config.yaml
num_attention_heads: 12
num_key_value_heads: 12
intermediate_size: 768
hidden_act: "squared_relu"
norm: "layernorm"
positions: "rope"
bias: "qkv"
tie_word_embeddings: false
init_std_qkv: 0.0312
init_std_o: 0.0
optimizer: "muon_variant"
learning_rate: 0.014
batch_tokens: 65536
train_tokens: 298000000
max_steps: 4548
Each number is 200 + 30 x the weight over its row's rms, rounded and kept within 0 to 999. Layers, rows and columns count from 0. The size before them is the row's rms in percent of the matrix's.

# down: layer 12 MLP down (transposed), 768x192, rms 0.308, rows 659-727, columns 96-143
# up: layer 12 MLP up, 768x192, rms 0.297, rows 660-728, columns 96-143
down659,105,247,195,249,212,163,209,169,214,130,233,191,180,205,204,212,191,189,223,180,253,258,205,223,184,217,219,195,225,223,170,193,184,178,194,218,160,140,164,157,226,230,217,205,197,145,203,166,142
up660,114,157,233,167,158,209,153,219,213,138,159,161,178,209,193,198,192,213,167,227,229,137,167,150,242,170,220,206,180,215,256,180,220,249,204,228,157,144,186,220,236,238,234,188,174,205,233,166,212
down660,111,172,183,127,243,196,146,162,161,164,240,170,192,185,161,187,213,179,216,190,228,231,183,224,196,203,185,198,190,235,187,229,249,174,200,193,175,270,237,214,187,251,147,210,182,153,191,177,193
up661,099,213,195,155,177,212,179,224,145,181,189,184,176,154,188,184,191,145,212,169,239,172,198,187,177,171,227,191,248,233,213,167,175,211,171,215,241,144,124,99,242,156,186,222,199,199,211,227,198
down661,096,183,222,189,201,258,219,209,244,143,195,192,208,196,194,211,230,194,220,240,178,189,197,177,255,211,134,193,205,218,174,142,236,235,160,235,180,174,164,211,217,196,148,154,232,227,194,198,213
up662,098,222,170,208,184,131,176,228,228,274,166,145,155,205,201,197,182,192,213,196,187,160,146,167,228,239,185,208,189,204,152,233,199,215,236,180,196,230,160,230,232,245,212,266,127,144,221,172,223
down662,097,182,255,196,201,172,157,213,211,224,220,148,217,194,195,215,201,197,204,207,186,220,139,165,181,208,216,177,230,186,213,224,193,218,235,220,233,186,179,212,222,210,185,200,182,202,226,192,181
up663,102,169,208,162,187,193,182,168,205,206,242,278,199,152,199,181,226,219,212,187,149,187,194,183,193,174,228,200,164,187,224,160,178,183,241,208,231,171,188,200,198,182,184,230,184,189,195,163,185
down663,096,177,196,180,217,208,279,185,197,184,184,181,213,208,179,178,233,194,232,230,149,229,228,205,197,172,248,185,175,134,165,145,155,223,207,198,241,223,191,234,180,209,178,212,190,188,193,170,236
up664,082,235,183,146,169,172,241,160,221,148,189,226,211,229,243,213,206,192,167,190,169,218,238,245,209,194,191,213,168,190,188,250,101,263,170,194,131,181,207,205,221,202,228,186,212,217,172,177,208
down664,095,189,178,171,197,200,207,229,172,253,171,213,191,162,213,196,166,183,200,241,204,199,187,200,230,222,228,188,206,203,239,219,56,162,211,215,237,183,181,191,201,205,218,199,221,184,186,243,134
up665,102,167,175,204,193,219,270,196,258,256,150,181,254,264,218,162,204,198,143,216,185,228,231,221,234,193,193,219,185,198,226,166,202,196,190,180,189,204,182,227,205,176,204,175,277,209,198,169,150
down665,096,195,243,191,158,200,176,185,251,186,202,188,207,195,161,198,258,216,183,218,219,235,171,198,198,243,250,174,176,186,176,243,187,206,225,189,197,184,160,160,215,194,159,176,209,182,208,180,251
up666,108,171,167,230,189,164,250,248,148,160,215,206,211,132,219,181,132,227,164,208,222,149,219,193,188,219,209,202,199,174,234,223,202,181,260,205,178,180,235,206,168,184,179,210,219,209,192,197,214
down666,107,137,183,239,193,194,205,197,205,170,154,223,192,165,242,206,169,162,226,153,242,200,183,179,184,164,205,248,195,231,196,169,220,170,252,207,219,171,169,209,178,188,201,194,214,234,192,248,219
up667,101,223,159,247,238,222,212,194,227,213,204,200,202,170,209,127,240,221,164,187,207,169,253,222,201,206,219,166,256,195,193,200,193,146,228,191,208,170,213,230,178,152,211,170,236,222,231,157,153
down667,105,185,220,172,218,242,185,228,211,173,191,166,195,215,243,183,258,162,174,166,221,185,210,220,207,230,182,186,162,226,183,176,230,240,193,205,203,191,202,236,210,189,210,249,211,183,219,230,202
up668,099,160,190,187,177,183,200,165,228,202,212,191,185,182,196,239,180,176,127,175,208,224,228,139,167,156,175,207,229,271,239,232,228,239,210,210,173,223,270,223,201,188,145,204,195,218,191,200,172
down668,104,232,237,213,260,167,174,201,222,213,185,218,158,227,185,150,263,207,189,183,207,210,141,185,183,199,226,237,187,167,273,161,192,182,237,208,180,195,222,157,242,207,236,230,186,163,213,229,168
up669,085,206,215,180,161,155,221,201,180,148,176,182,211,255,192,214,195,199,195,269,220,187,221,207,209,220,213,256,197,222,165,169,212,240,164,246,151,209,236,194,203,232,211,204,135,154,214,178,150
down669,092,229,245,145,205,241,197,222,212,224,151,196,171,137,116,211,208,158,169,215,228,180,149,167,177,194,238,218,225,236,208,243,182,158,187,185,176,158,203,191,199,182,214,153,211,281,160,259,228
up670,100,255,136,206,172,248,209,188,220,217,152,210,166,186,116,232,253,251,217,150,188,196,205,201,172,228,230,174,194,211,234,195,226,174,210,242,221,186,165,208,182,210,202,159,222,195,224,226,249
down670,098,157,243,204,235,238,192,228,159,178,259,228,179,199,180,237,178,266,199,169,124,211,196,189,173,210,241,207,229,166,201,195,238,217,180,233,199,170,190,223,196,193,206,198,203,235,192,125,237
up671,104,234,213,242,164,186,209,199,227,195,195,173,183,194,189,209,232,203,257,226,228,163,153,223,183,180,178,172,191,201,192,217,149,182,245,200,175,161,210,146,155,221,193,210,213,212,226,205,213
down671,099,208,216,200,195,238,138,135,293,168,236,201,214,191,204,225,239,214,162,226,198,238,247,197,173,249,239,239,130,191,223,233,174,240,257,210,237,229,224,178,193,185,223,210,197,194,160,171,171
up672,098,149,187,116,227,198,216,279,202,197,190,229,147,222,182,244,200,240,176,199,197,180,255,159,179,196,197,206,236,217,199,222,201,192,180,238,205,245,177,189,248,212,204,196,218,197,197,161,211
down672,099,204,205,141,146,205,264,209,240,208,140,190,169,190,175,224,179,165,180,196,171,218,213,177,163,210,187,232,163,140,199,190,153,211,198,216,200,194,191,237,186,230,183,175,226,160,239,173,109
up673,099,276,130,205,161,184,185,166,147,198,148,181,216,160,196,220,206,239,151,231,217,183,234,225,179,240,244,187,193,209,277,189,231,204,243,198,251,230,166,193,250,208,174,216,251,194,275,215,248
down673,097,231,227,181,162,183,213,187,246,220,216,189,212,165,186,154,185,206,268,232,197,189,193,203,149,125,214,153,196,233,188,227,199,233,193,192,130,206,206,251,168,211,191,166,185,217,213,209,204
up674,097,206,171,204,220,179,216,210,203,195,166,225,151,190,154,196,229,214,235,225,215,222,189,197,186,132,225,204,170,180,173,160,222,220,201,206,208,170,243,204,186,103,254,185,206,161,198,164,122
down674,095,188,204,203,200,140,211,226,191,143,162,185,218,197,226,233,176,199,205,226,236,194,188,229,193,232,149,182,241,232,186,204,153,217,212,197,176,175,198,162,242,199,163,155,190,222,183,178,201
up675,106,246,144,188,237,287,198,159,208,194,185,229,194,197,186,206,236,230,226,214,193,194,173,201,183,226,260,204,188,258,203,150,199,162,173,146,219,188,173,181,183,210,256,221,233,239,250,227,152
down675,103,203,224,187,208,207,172,170,247,223,200,173,222,213,149,179,212,245,202,168,209,211,216,181,244,199,194,232,217,248,230,183,139,257,188,195,190,146,204,197,180,218,231,225,235,203,225,211,222
up676,093,187,201,192,216,209,210,148,239,209,161,135,215,255,221,239,235,248,235,241,223,229,194,230,217,240,213,191,183,281,137,266,181,243,232,209,207,196,246,210,208,177,245,197,163,224,230,196,184
down676,095,189,200,170,213,159,201,205,236,196,175,195,210,226,223,210,180,170,216,196,211,199,193,191,190,177,188,229,260,163,235,228,185,184,216,194,226,217,177,222,203,267,241,228,243,180,166,144,190
up677,103,207,193,175,196,212,230,218,175,183,189,219,218,161,207,227,177,162,191,238,180,196,158,184,164,169,194,203,220,210,247,251,242,223,219,242,229,160,230,143,173,206,223,119,259,160,195,216,235
down677,099,234,190,149,177,235,219,217,157,155,208,155,221,189,219,213,236,268,170,192,153,218,194,138,181,246,197,237,230,203,184,210,204,156,217,209,169,243,240,209,154,208,170,150,157,244,176,189,268
up678,103,207,157,249,229,152,205,190,189,196,197,161,206,262,226,195,165,231,200,268,209,222,215,156,157,258,212,166,214,223,189,175,214,139,256,157,222,183,229,227,188,211,229,206,193,218,235,239,239
down678,102,206,172,207,203,187,260,198,191,167,187,174,186,214,207,194,222,267,224,248,228,218,129,198,190,244,209,148,190,210,197,164,224,158,192,194,186,189,244,215,209,163,172,206,224,173,163,229,206
up679,111,178,188,225,222,149,174,229,234,173,218,248,170,260,220,166,242,228,221,242,196,217,219,232,269,253,225,178,230,208,210,211,209,209,224,156,215,163,191,234,180,209,170,196,194,192,195,198,221
down679,106,186,159,177,237,185,182,199,250,154,217,195,238,183,191,162,203,181,209,209,131,257,174,258,234,266,189,246,146,206,165,195,264,232,204,222,225,173,167,221,184,190,205,204,195,179,229,190,163
up680,106,195,262,251,225,209,204,227,173,259,185,155,226,183,189,213,166,210,210,211,204,129,217,212,202,156,172,208,196,207,221,168,220,206,175,215,236,150,190,268,243,236,256,175,162,152,174,194,233
down680,105,213,219,249,206,212,228,206,131,147,159,232,206,165,189,194,182,263,190,242,205,198,255,148,175,225,207,230,194,148,245,251,192,207,140,182,184,197,218,194,236,160,162,233,192,208,166,137,195
up681,100,149,166,211,181,203,165,174,244,225,162,248,217,198,215,195,234,204,186,165,217,202,149,189,181,187,207,223,196,244,187,198,135,217,247,167,191,288,201,192,208,186,254,185,183,177,192,239,185
down681,096,226,197,233,218,185,156,253,229,202,186,237,217,216,209,189,261,241,211,247,213,207,201,226,178,159,167,211,155,160,140,215,202,225,225,219,217,197,199,185,185,224,196,178,246,131,208,219,223
up682,112,241,218,192,201,246,245,155,175,173,196,238,199,199,206,205,222,176,183,258,212,209,234,183,137,188,269,192,231,181,221,153,213,150,199,188,219,194,217,188,192,160,171,218,173,202,212,142,177
down682,104,185,244,204,190,196,207,256,191,158,239,179,171,234,157,197,246,209,202,218,171,225,192,215,157,154,239,232,219,167,162,210,173,228,217,207,210,198,178,258,217,214,166,211,184,214,224,216,177
up683,102,194,197,253,179,217,240,186,207,213,198,217,185,217,224,109,190,194,212,186,187,168,178,181,191,169,165,189,168,203,264,254,229,221,191,208,177,200,199,227,219,211,231,218,203,203,177,224,216
down683,104,175,187,202,225,194,192,221,222,170,203,139,187,258,224,168,185,219,263,221,212,190,222,213,229,178,222,246,256,204,184,192,220,231,222,230,156,157,196,239,190,232,167,245,191,248,248,206,199
up684,097,145,173,136,178,203,215,239,196,203,196,201,191,190,190,212,207,165,153,200,212,217,198,231,200,117,222,191,175,206,182,198,197,227,226,219,183,190,177,227,227,245,207,193,212,165,188,159,238
down684,098,226,223,243,172,225,185,187,174,198,194,203,185,257,219,245,116,173,190,257,140,280,134,173,193,205,224,206,244,196,195,194,160,202,191,243,172,170,213,209,186,176,215,160,219,225,193,229,271
up685,104,211,203,247,203,203,225,214,176,239,177,155,141,221,212,229,194,188,209,153,148,198,172,200,182,184,162,193,188,186,186,158,201,190,247,163,205,239,225,125,182,210,191,194,211,215,179,255,198
down685,102,165,180,185,230,199,190,218,220,247,203,196,182,232,219,247,173,218,166,206,222,176,138,231,186,164,198,157,255,154,173,187,230,272,148,215,198,194,253,162,188,241,197,169,259,186,163,145,205
up686,101,158,255,155,144,220,202,214,170,209,179,179,235,213,229,207,188,190,210,203,236,196,149,179,190,161,210,196,214,240,180,209,170,172,189,179,195,180,225,182,183,271,193,241,211,206,150,218,201
down686,103,190,234,146,178,212,241,187,202,218,241,160,262,183,257,167,202,220,209,175,220,188,163,195,195,224,202,228,170,221,220,210,187,228,218,161,223,201,216,188,240,200,197,211,207,241,189,164,203
up687,096,157,193,187,176,202,201,239,200,200,222,238,238,181,189,203,203,192,216,236,189,222,226,181,174,136,234,251,192,188,144,216,258,127,176,183,189,171,263,166,235,155,226,240,192,202,239,200,215
down687,098,225,203,255,248,146,236,227,173,208,250,174,221,170,171,230,265,194,158,199,228,193,213,130,191,181,188,249,201,205,181,153,193,197,216,249,178,183,247,194,241,140,189,165,221,185,245,155,212
up688,087,189,218,169,187,152,209,157,211,172,218,202,162,275,222,172,196,198,165,213,247,182,182,214,257,149,234,217,238,197,210,176,194,167,224,133,190,219,181,195,226,178,201,183,148,162,213,184,238
down688,094,195,158,220,267,225,188,197,203,174,151,219,224,190,202,130,211,221,183,181,168,256,228,233,228,210,253,219,191,236,183,163,224,250,219,159,253,213,182,156,193,236,172,173,189,139,207,195,184
up689,099,216,179,208,237,196,223,173,185,207,213,230,245,193,217,132,210,177,160,213,163,236,189,203,160,176,191,136,194,222,226,205,244,192,182,175,236,224,196,191,220,179,198,216,168,208,228,192,162
down689,100,180,202,201,202,222,157,182,180,106,236,165,192,172,221,162,264,235,148,229,190,225,221,203,150,188,206,237,199,200,165,218,165,224,187,170,195,187,198,219,210,223,181,191,223,201,164,173,206
up690,094,195,139,203,197,150,230,258,212,282,187,179,218,152,146,171,175,157,157,256,245,168,246,206,247,229,183,175,196,192,176,191,207,226,147,166,158,187,166,227,209,225,265,236,246,216,160,220,182
down690,095,176,218,219,176,183,201,135,224,181,197,219,194,256,202,216,184,183,197,188,222,138,157,199,190,185,196,247,168,218,244,201,165,201,221,176,165,202,173,225,192,164,232,239,198,176,197,205,178
up691,101,223,134,237,196,224,255,270,163,213,212,191,148,130,209,195,174,215,192,161,197,237,223,223,231,280,219,157,224,186,193,214,269,202,213,186,254,222,262,160,194,230,259,209,238,184,166,195,167
down691,104,196,119,218,195,234,189,207,213,172,252,282,184,182,189,194,174,234,196,208,209,211,209,191,191,198,180,230,173,227,155,200,266,224,150,174,225,235,212,218,248,160,246,221,212,160,249,166,194
up692,097,190,202,170,218,183,238,181,213,188,203,227,252,189,170,199,231,160,191,198,267,160,156,208,201,205,206,136,135,137,203,183,189,205,143,206,169,236,231,246,116,160,170,180,183,206,228,215,210
down692,100,183,205,204,169,194,163,215,223,220,179,187,209,252,256,170,184,242,225,199,255,174,152,212,229,214,152,147,174,192,235,214,172,178,239,136,202,233,217,246,194,261,214,177,133,192,191,279,223
up693,100,220,201,197,196,185,192,221,173,194,205,206,220,193,214,191,223,159,237,201,216,196,183,212,224,203,165,230,212,184,250,178,222,221,162,227,182,183,249,141,205,188,209,243,273,212,156,195,203
down693,100,229,184,187,183,147,210,160,200,201,221,252,233,241,185,210,192,250,165,198,225,179,224,198,190,161,228,159,173,194,230,186,182,172,203,194,226,156,231,203,237,244,245,187,152,176,200,189,203
up694,094,173,207,168,239,222,167,193,188,223,220,184,213,191,220,225,188,207,150,228,246,186,186,209,161,192,250,159,219,239,214,221,163,178,187,179,218,165,181,183,158,173,199,180,195,215,178,227,171
down694,109,180,216,289,167,101,190,171,200,202,196,187,224,198,233,225,232,205,202,241,143,226,220,204,199,175,190,198,161,230,218,185,157,213,216,181,199,198,248,222,240,205,222,179,183,209,166,252,170
up695,111,221,208,168,187,169,196,223,193,252,151,221,192,239,202,206,231,183,229,216,224,237,171,155,199,122,206,195,113,176,201,168,269,224,220,186,208,188,201,150,196,194,183,190,168,174,187,215,228
down695,107,213,168,229,222,237,189,168,220,182,189,230,219,165,174,196,170,205,166,165,182,191,165,201,230,179,157,174,167,216,201,215,234,196,176,181,205,204,203,209,148,264,189,199,196,182,204,184,169
up696,098,199,204,253,151,176,167,236,196,237,191,197,172,193,247,212,242,212,162,220,166,171,247,110,174,143,216,222,170,207,217,142,188,216,241,198,271,240,221,173,160,207,199,221,213,196,166,192,211
down696,096,203,183,186,235,177,246,218,196,226,197,221,223,190,252,162,153,187,169,194,209,206,245,197,182,138,213,143,158,215,126,193,215,200,215,229,192,174,222,217,202,159,223,200,228,198,176,176,179
up697,087,214,187,211,203,165,227,185,179,139,219,138,206,209,187,190,214,209,233,205,149,240,179,169,182,187,148,172,204,202,262,181,210,171,162,174,201,221,206,231,285,175,159,194,237,198,202,243,194
down697,092,233,217,190,179,258,212,195,166,209,164,155,238,215,212,172,196,191,235,237,159,209,201,189,266,239,209,174,184,191,178,236,207,212,162,173,166,199,247,248,183,187,209,217,230,204,175,221,168
up698,114,204,216,257,208,191,193,235,259,260,173,166,221,201,175,208,234,195,204,211,234,194,241,210,225,223,208,176,256,194,215,227,204,225,151,195,221,212,142,228,136,189,203,172,158,144,142,187,216
down698,107,236,153,238,194,197,260,183,211,158,245,219,152,175,206,252,260,238,239,209,204,223,161,218,234,216,185,145,194,211,208,183,188,187,123,284,153,175,177,196,168,235,219,189,215,184,239,216,218
up699,095,236,161,248,240,161,138,212,202,187,155,189,182,236,254,234,185,201,233,208,254,168,190,197,257,171,181,185,185,141,191,196,191,196,184,164,189,194,186,252,204,172,202,158,193,213,171,186,194
down699,095,216,201,227,178,220,233,215,191,185,202,201,225,191,226,166,188,193,212,218,172,227,172,228,178,181,201,208,236,209,194,176,211,227,232,214,173,191,217,191,188,171,185,161,204,260,148,174,270
up700,108,205,162,203,221,255,206,212,232,193,160,185,141,188,233,232,245,163,163,206,229,178,190,216,167,249,229,173,214,148,213,196,226,211,232,215,262,214,181,163,145,227,155,233,168,226,180,193,157
down700,102,257,176,212,209,239,239,190,213,212,214,143,148,216,196,236,223,208,175,163,231,186,199,226,250,223,217,232,272,229,136,241,236,243,211,273,213,233,165,191,224,212,211,189,175,212,181,223,206
up701,093,191,145,248,221,134,221,200,251,204,211,258,200,203,185,169,209,180,226,183,207,184,214,223,165,184,193,169,162,198,316,129,157,220,231,187,208,193,219,190,215,199,169,192,176,223,203,211,224
down701,091,284,217,208,201,203,133,170,182,218,202,185,228,173,242,195,207,167,185,188,203,317,185,193,168,160,206,224,217,248,159,211,164,227,187,200,174,189,145,214,167,187,233,214,156,197,229,199,208
up702,100,168,203,211,184,164,189,214,195,236,192,195,253,212,175,184,157,216,188,246,227,167,234,201,221,174,179,219,256,220,214,221,190,254,146,168,197,255,199,160,211,223,216,268,156,164,183,161,187
down702,101,230,276,233,184,181,207,167,229,181,169,204,167,241,166,180,172,212,212,153,193,229,210,201,165,236,175,253,212,181,186,228,198,241,207,178,234,179,244,208,177,200,262,214,159,245,224,128,222
up703,107,131,229,147,216,211,191,152,207,169,174,230,182,217,184,186,164,161,191,204,202,189,214,176,249,171,178,146,202,214,257,164,209,237,156,212,206,175,245,194,265,178,232,239,212,181,207,185,171
down703,106,224,183,212,264,220,166,182,235,220,212,219,230,181,196,176,174,191,157,209,207,170,168,236,242,237,185,210,164,250,183,231,249,245,218,255,166,171,253,222,207,226,227,133,179,229,229,176,187
up704,103,151,211,210,150,199,232,209,195,247,124,253,188,164,203,163,221,165,185,173,249,228,237,195,223,204,156,183,174,187,210,178,214,202,205,235,215,223,227,138,212,247,201,202,144,139,169,189,226
down704,099,205,251,166,191,205,198,187,207,206,219,180,247,208,147,203,177,202,176,201,178,164,183,213,206,175,184,257,163,168,227,210,245,175,184,261,230,218,194,207,264,203,147,210,132,219,198,213,270
up705,101,184,198,188,219,252,221,196,211,202,238,174,215,272,186,193,209,208,225,216,195,195,275,223,211,160,198,152,192,188,197,213,251,194,215,175,192,205,187,248,168,150,231,164,178,190,180,227,159
down705,101,267,182,211,193,171,225,186,202,218,200,225,245,205,197,191,175,190,186,187,160,216,181,151,142,252,188,229,206,140,223,217,192,203,251,146,215,200,173,199,206,265,219,196,207,235,186,203,207
up706,102,124,225,174,206,229,199,226,157,152,223,186,188,236,207,190,186,174,204,242,175,214,224,141,228,228,157,201,156,193,223,184,223,209,217,214,203,217,227,191,195,205,132,206,150,231,212,189,195
down706,102,218,201,244,245,184,219,265,241,171,151,157,226,172,188,178,208,195,158,241,238,225,127,246,214,205,150,225,196,214,166,181,176,190,194,205,274,227,206,201,199,184,172,193,206,189,232,181,229
up707,098,187,210,168,187,147,222,204,179,216,208,241,205,175,193,192,242,162,208,199,250,203,225,225,266,199,205,202,207,153,224,189,204,200,278,244,150,154,198,177,215,143,246,181,182,225,203,184,181
down707,095,134,170,187,163,226,193,215,266,242,194,166,162,180,179,181,238,211,248,164,203,183,157,223,183,181,247,193,181,142,197,190,187,232,204,221,176,160,213,212,179,176,163,217,181,174,218,174,200
up708,089,203,203,213,168,191,191,186,217,215,195,180,213,200,227,209,193,228,205,195,145,206,228,172,198,203,240,248,218,192,210,195,224,213,177,222,264,233,193,168,206,166,170,209,248,179,126,208,214
down708,090,163,160,151,208,201,245,172,184,253,267,215,224,188,179,244,196,207,217,183,202,151,188,182,189,215,230,234,195,227,250,179,234,167,179,166,208,209,191,174,243,259,220,210,152,239,161,171,180
up709,091,210,190,162,202,186,232,148,207,120,202,194,198,245,183,243,179,158,218,214,187,215,202,200,200,189,184,193,205,208,232,213,142,210,246,207,250,188,160,200,223,242,168,150,210,180,174,201,178
down709,094,173,142,192,188,192,186,210,182,171,177,157,193,223,196,224,166,142,167,167,227,207,179,226,186,241,231,211,219,212,263,214,180,232,231,246,180,185,182,221,251,238,203,133,221,209,194,204,203
up710,100,249,202,217,240,229,190,211,200,216,224,249,221,249,234,153,207,211,221,198,234,199,227,138,195,188,199,180,200,171,180,202,234,217,213,236,181,207,183,244,140,191,175,113,200,166,182,202,161
down710,095,188,220,201,195,198,230,245,195,239,187,185,207,265,221,167,221,175,183,181,219,201,183,147,196,191,216,229,154,157,185,185,183,184,192,198,188,221,195,212,176,245,224,210,289,181,191,205,256
up711,094,254,170,193,209,201,224,184,247,178,213,189,208,233,194,192,225,194,223,209,174,209,208,224,193,234,197,173,256,242,241,185,174,217,192,197,171,177,211,205,222,154,203,260,212,186,215,223,216
down711,092,166,201,157,178,225,211,189,187,210,233,186,158,184,180,116,209,212,225,167,167,225,169,222,216,222,184,215,247,228,180,263,219,166,188,239,193,168,235,168,193,185,154,218,217,229,228,182,230
up712,099,163,205,166,201,213,197,256,179,186,174,203,159,223,194,156,240,198,218,240,230,155,150,230,191,227,213,196,208,148,215,152,191,203,180,197,182,174,212,196,172,185,151,188,248,179,243,185,178
down712,099,205,251,271,158,251,209,247,153,219,188,197,130,223,220,162,187,177,220,192,222,148,189,148,223,169,219,208,191,222,233,180,233,249,191,142,152,230,252,169,231,181,204,197,197,256,183,208,193
up713,096,179,192,228,224,204,206,206,196,230,199,215,200,240,165,223,183,190,261,231,218,205,177,123,202,212,222,203,157,209,164,185,256,180,187,205,207,264,233,184,230,214,219,248,215,203,224,180,162
down713,111,214,208,167,173,205,190,207,204,159,176,205,191,176,209,199,195,222,121,195,186,212,225,283,193,179,219,203,218,247,259,212,76,218,202,192,188,174,185,205,193,197,190,139,222,206,166,199,194
up714,088,161,235,184,188,206,223,207,193,251,171,234,205,250,210,210,212,153,241,225,189,200,203,224,223,197,178,224,190,221,155,180,198,140,218,200,210,229,192,211,205,243,202,194,154,264,184,210,228
down714,098,257,233,219,183,190,154,166,209,188,190,204,173,190,204,202,248,202,182,221,181,216,200,231,165,157,180,190,185,187,236,215,228,218,218,180,196,207,158,177,198,180,142,199,159,144,173,197,202
up715,092,170,199,177,224,203,227,164,169,141,171,195,200,144,238,192,213,254,201,221,222,233,198,170,228,213,225,231,218,227,257,155,172,194,218,210,205,172,226,210,224,137,173,143,230,226,165,217,236
down715,098,206,199,179,210,269,170,154,194,226,185,218,178,166,206,192,249,194,226,209,190,198,149,211,206,209,206,200,225,190,201,192,213,179,189,206,184,139,156,201,216,195,204,191,241,200,210,230,236
up716,097,269,223,165,198,218,226,214,219,262,160,228,165,159,188,181,121,187,179,221,233,197,240,164,223,190,203,211,230,202,209,130,185,184,196,248,165,211,237,190,151,166,190,229,198,154,151,211,217
down716,096,193,175,211,238,175,157,220,165,191,204,211,178,250,182,230,251,221,213,247,223,222,192,182,176,170,224,235,200,208,235,178,216,215,182,211,208,166,210,230,178,199,249,205,181,228,216,190,214
up717,110,211,272,230,200,230,163,254,171,159,217,230,248,202,149,272,214,196,178,287,153,215,198,214,168,215,236,211,233,190,266,234,205,198,150,135,189,217,193,181,237,206,171,204,173,236,216,192,165
down717,104,207,259,210,169,181,213,210,185,159,192,200,212,235,233,213,264,233,203,250,201,190,170,217,231,171,184,165,201,201,166,169,231,212,229,230,234,176,232,231,199,200,246,195,174,152,142,195,169
up718,089,231,184,225,194,223,246,214,209,170,162,212,233,171,249,144,186,152,235,218,184,174,175,227,184,211,220,179,190,173,177,172,157,221,191,222,258,212,167,191,250,180,208,249,180,230,180,259,215
down718,091,216,179,212,237,223,182,177,188,147,160,171,228,175,227,206,239,204,187,212,183,220,153,235,196,215,178,219,196,221,194,204,196,221,207,247,216,250,228,148,291,218,212,145,229,226,226,156,182
up719,096,220,205,200,158,204,222,180,132,171,200,191,274,157,240,255,195,178,214,220,169,184,165,224,237,180,209,209,191,188,201,232,218,196,239,228,218,185,228,205,279,226,224,205,227,143,202,207,236
down719,107,168,218,183,258,191,168,168,188,169,161,214,170,197,230,207,135,210,194,162,182,204,198,202,193,164,210,175,197,207,192,203,174,206,240,202,187,223,156,117,215,235,199,224,202,178,211,239,221
up720,099,138,242,186,157,198,219,219,212,195,282,180,233,202,150,184,199,239,169,180,194,176,221,171,177,183,277,206,237,245,224,276,200,241,242,215,185,208,231,207,189,178,211,176,205,174,201,198,216
down720,095,222,213,163,199,233,193,238,183,146,188,212,149,155,197,185,184,170,203,199,176,246,193,224,148,155,193,184,234,163,265,215,134,214,190,189,212,192,232,199,196,194,159,174,208,254,226,176,222
up721,105,216,221,200,168,140,215,177,253,233,187,247,259,174,188,181,203,188,192,259,188,169,196,210,161,245,175,188,153,202,227,198,280,180,134,178,148,192,229,204,242,219,217,182,155,226,168,162,232
down721,099,255,257,165,201,205,153,207,248,176,176,199,209,212,240,212,228,194,177,198,192,195,223,258,186,194,160,226,193,246,147,199,181,190,228,167,210,167,248,261,219,219,262,199,186,224,181,228,236
up722,093,194,157,188,199,181,188,203,153,236,187,162,210,226,128,190,257,199,218,231,160,228,167,209,164,219,182,210,219,221,188,253,173,284,182,236,195,232,190,161,242,229,191,250,202,153,215,243,233
down722,095,212,221,247,232,183,212,238,234,222,170,160,177,136,163,190,191,194,206,177,199,179,202,222,243,183,157,183,165,209,199,169,153,238,207,233,213,214,254,185,187,185,229,231,246,236,241,141,207
up723,100,241,247,196,166,185,202,225,186,207,165,192,239,223,197,166,162,259,179,196,149,226,194,197,135,171,199,213,235,184,195,160,184,256,242,195,221,199,205,172,233,201,206,162,182,199,171,233,209
down723,099,244,172,247,169,138,198,254,185,216,187,155,170,199,204,179,186,226,193,202,194,185,208,198,228,224,268,206,182,205,230,252,276,172,165,196,199,204,154,193,223,147,166,239,142,205,257,189,202
up724,101,149,230,227,138,189,173,182,158,191,217,243,204,174,191,171,203,166,197,233,176,249,147,217,191,185,173,228,176,195,211,223,264,191,244,140,215,237,171,247,191,180,234,221,215,211,224,183,210
down724,102,215,203,229,201,234,209,127,227,196,238,192,225,251,184,192,195,228,200,218,211,199,157,163,136,177,229,239,198,204,156,216,232,218,178,208,215,192,211,156,181,184,204,184,166,211,221,209,201
up725,111,171,180,206,184,245,178,230,173,206,198,182,248,162,192,229,252,198,214,157,166,183,184,215,207,202,179,188,193,185,250,215,209,184,193,198,150,173,215,210,153,164,203,175,214,222,152,174,165
down725,106,189,185,261,197,231,216,229,237,221,228,189,183,156,200,142,236,183,221,189,218,190,236,192,226,181,141,219,213,213,180,199,238,183,210,190,176,270,214,160,198,217,197,159,201,218,228,247,222
up726,090,196,242,218,244,172,184,241,217,172,263,251,202,175,189,174,206,157,195,208,176,198,161,212,183,210,179,209,177,178,134,172,209,244,208,211,158,192,217,188,258,163,214,160,196,183,164,242,164
down726,089,218,222,195,274,159,177,198,220,174,216,219,193,236,204,169,236,259,138,174,155,205,184,163,186,191,229,216,172,154,147,179,219,209,172,191,256,217,193,152,196,196,222,262,223,177,116,247,175
up727,106,181,232,219,197,176,197,197,253,216,160,192,188,242,227,204,180,219,179,203,186,212,203,182,177,157,206,195,229,248,246,148,242,185,193,212,157,206,189,244,176,156,203,144,255,220,174,203,186
down727,105,200,232,235,182,187,203,177,223,251,211,199,206,221,254,199,195,177,146,129,188,227,200,188,199,178,224,222,218,184,188,255,218,261,200,147,162,181,209,183,260,189,260,194,197,173,162,165,204
up728,093,169,212,148,180,198,258,163,177,229,200,230,188,261,234,224,232,248,198,222,177,233,206,246,208,195,196,203,190,174,212,203,178,195,247,154,238,214,171,230,224,157,205,190,226,239,162,199,149